{
  "num_key_value_heads": 10,
  "intermediate_size": 1280,
  "qk_norm": true,
  "parallel_block": false,
  "init": "trunc",
  "init_std_up": 0.0277,
  "beta1": 0.9,
  "weight_decay": 0.011,
  "lr_head": 0.00367,
  "decay_fraction": 0.917,
  "doc_mask": true,
  "max_steps": 6566,
  "dataset": "wikipedia_en"
}
Each number is 128 + 24 x the weight over the matrix's rms, rounded and kept within 0 to 255. Layers, rows and columns count from 0. Numbers have three digits each.

# layer 12 MLP gate, 1280x640, rms 0.102, rows 554-565, columns 560-639
100139170105132120135124136147145076146133126159149084136120121090153109126133066138037119160101146117104155139147113148135122128097136118103089130151154138147126130114136127180112115121179153096117120164073167118143136119067133124125154126
115157124123151075161164113175147159123166136130141118124120154140147074143107130152137142134146118104112105147125124148123113135144131174138178122158119134151168124089095119121063120122132097160132141120134136123135103167105136128107095126
131118122159108129130149122166129144133122125097135125101146060139078165081144109099147096154091136152116106156128136107116104135107124109125128137139131117127109115093219165110118133117125115170149105143112127131170173133135132147117136121
108132142127171111122126125102159110133109126136128134134103092135122102114154148119165150124111087190142099126118147152151140130097115124123098121113156145112132078111096062154114082150117145146113147110192138080113177156168173113145097083
106143174087161127136105074132125134137129122118094131103120150182124119091100158128109168159166151120146106169144120100142125164136103160136107133147105126156098165126149123137118114144107109162158147129115136136105120111146137083113111138
125105124112150108121104129112108154113122107135138114180155112088172160147130098121130135111109139133157114158118101118143128167107116148123127135133151131131137138110161120158170104106128166134144100153073168140120166126135092136139137136
091125093159147126116127152123147127138124087140137174119122108111117121131088132155138175114184162145102148065179113136110170081159143155113109118109093083108165092125177100107095119075112101083174175129146138126081085102124121084093151120
157173101124164093103176177119143163153131184098135089139077115136151198147107104143098133092135142130101128134134126125156126092126139115165100142116095112140137158137133116130118107132144064162175094146098141108148128144103098149153099141
137169093117101194087130114086133102140168154120131152078153116157148118113187143167101131137125139161113158116148126136141118128175153108130149133116146166119085114113116093116135078099132123188123129164133124170080156132132161121112130135
166165132163182115108101184065118158136141133110096135143071156139045139184141106102104125124130137105119102115130192150110150132090141137104119120176139104137111123120128085126117099159127134106042139150130144094152136135115153142106134135
110157116129150133096144114148203155141092144120169156118133143143134129138101170136129090143119127100150056121167143080139073130151141121113156130132105141122095098138132116103152097140143131141116153133138124078161155116144144065147143133
122096113114108140154152183096143177131118097100110125129113151125094119127131146122103117145137195084144126110129152129141120151127111134115126100117113100130131155095092123124131132097136155142111106153129088136082136101137152141142130100
# layer 12 MLP up, 1280x640, rms 0.112, rows 554-565, columns 560-639
093133151132104093165109082125128112158155166143169130144089110091127094172158117125151132108087132114145124133135183078129105125128152117126144119164146119152158140136106127176134154112125109141133159075115159127165137108102140086155116109
157087138118155159126095113059091129117120136134135175118136129140134141111164146098107117168176133131144114163154141118124144131102141114153139137109123148138084117136132117160133084105147148078155134146168148134142161089127104149094096139
164129158128116134116129152138161168103129124215108104119106166186123143081121140128160174117143149145140117091114123144154117160092116145130129157180121144153132132137094131140119140117084149130121145137124111157168080119108107085118132113
163158155116120162130114144196133110119114120167134128120110158089146148071127144135125051144130103065139148123134167115154124088115125151073113180146139120159148126134147109100118104140073181090093118119099151107102093110138121134119125092
163139155092098124136154113132099131110162136080103074112126118127131104148175121104147124133127110121169160106126121121111181132080105108126107093135148125191145143147104131128102121135126142133142094095153169161138116130104092143144160134
166094118141135092100059086158165123154103104091128137150155132110151161141127135106130112156130085122112102199131102180159172139139130159086142184084107170094118135065104119104156104103097103157165127161098147091106165191119124075122152162
118142118142100061126147102124130152160120152168137149125114137115117130127160145160143177092159169121123093110174135202121146097148163106084138064108137086088158114117129120125122127115083101095151129147118104116079110107116134091104171101
127183121145145107140146107137181175109166141175150149156166177138125108160100119126096088144132148137146135118140098130134128174097136104130118128160128149142091138093129129114134122133153146139147137133139091136116118108131070086154103121
128121081111152120134129113095105118160159148134112113120126137116149096076087189107103085142109145096111085171089183127128111166135111103087093113111172133149133117169119125133121107089129179111153124131125127128148145119093147117124120146
132148133103157125127133132146118131091136077129126145124106113142106131111138124102119106139213186103152119105139148165126099198134147108150105106097156129109125133149118134110159140144096178151118140114113124106151146140154155133129144130
103125142070125134109180103134118144151112146167167102076148133134159133143147098142121132112168125113126157154119107127142139118119138141121124135101186178151122140157157137149148073103127136153104116139114098073175125146149111136108140132
146083152134148169151141122121167082082116139127101095133104107082090165127168117125158103159156113127148097111104141153134117124094163120135170148088130082168121179116092143125112112151136148138131153153139163147119178160133162090135119109
# layer 12 MLP down (transposed), 1280x640, rms 0.0761, rows 554-564, columns 560-639
121129162145143138134140133102117148092116114145115152138117125114131095122099172153106132118129123077119086150137097116099125117139111127106191141149136129102079159176137115091160113147096144116113189117163147114132146103096140093120105110
103150091106114125092138099098133163160106138108071109142163123117167109140111116103094105167144120139124063094168126076126110097170112169153115119125098091123134143119134137113158122136132157129150117146161087129112137176117135108111104141
140116103112079117152203156096154136086133112124126136145124156135090144107104192156085142129107124134104176100143154118083140163166148119090125115132139128124131093141077173153135110130114147124116106120152091121144137124151138138167109152
099114041127116155171171177121123135121106111080158106134158110121145170128122155141110119143100121097124089138156122127103131105112155114086131110128137137142150143084130148111153115114129120129073112122133118150112145115131153194111118163
125157124168116138091172079094095140167131116160140124093158176135141091106153095102108156165143078145108130111132131118143124170118157126116099122154102111109158156144132108170121101171152086100124149103129150154123139105158137080153135126
118097141093126142155114127148141149129106119142126129158106108114156120173111094073131100122126121078131101167137148120137141153111107149088129139102138159141120148078125141108134131177146143095123136159148139055113125138149081105147137122
119137156138140138122122152160152192116127130108109162150128156148153147120119136139150119163151177131098104117143148142108141146101150108104153151096112102117107112121184094137113108118162128112105136134180117110084078139127117107126136167
143093171144153162153126117127142136140121122137125155123146122158128110118086126118165144112104107140120122109160158149153096111108117124111108129141129131129133121093120135150104130125108137138131120099143123159113189113133146094053131133
154142151137149123120113173101150097088109124129141146148153097119125128138089176153144135171122149136156089131140133173164143119130111161149115127131109144132148122136125084103143142094136125123131136101145113111106129143126145132162142141
132091116130150098098106139151150106125136134130142123162106110132109159166182060105142154149143152144128076074106182122142142152117160165133102128112123153091155123131134076122121129107107109132136147138120158140129168141180133115147129118
130111151102137092121116109117165143143168152092119137156122098140120099144095122123142120085161127103123094139122120149120119138124117114139138136156055103145128153089080155143063140149121131131107084134129100155116059155111114100128089136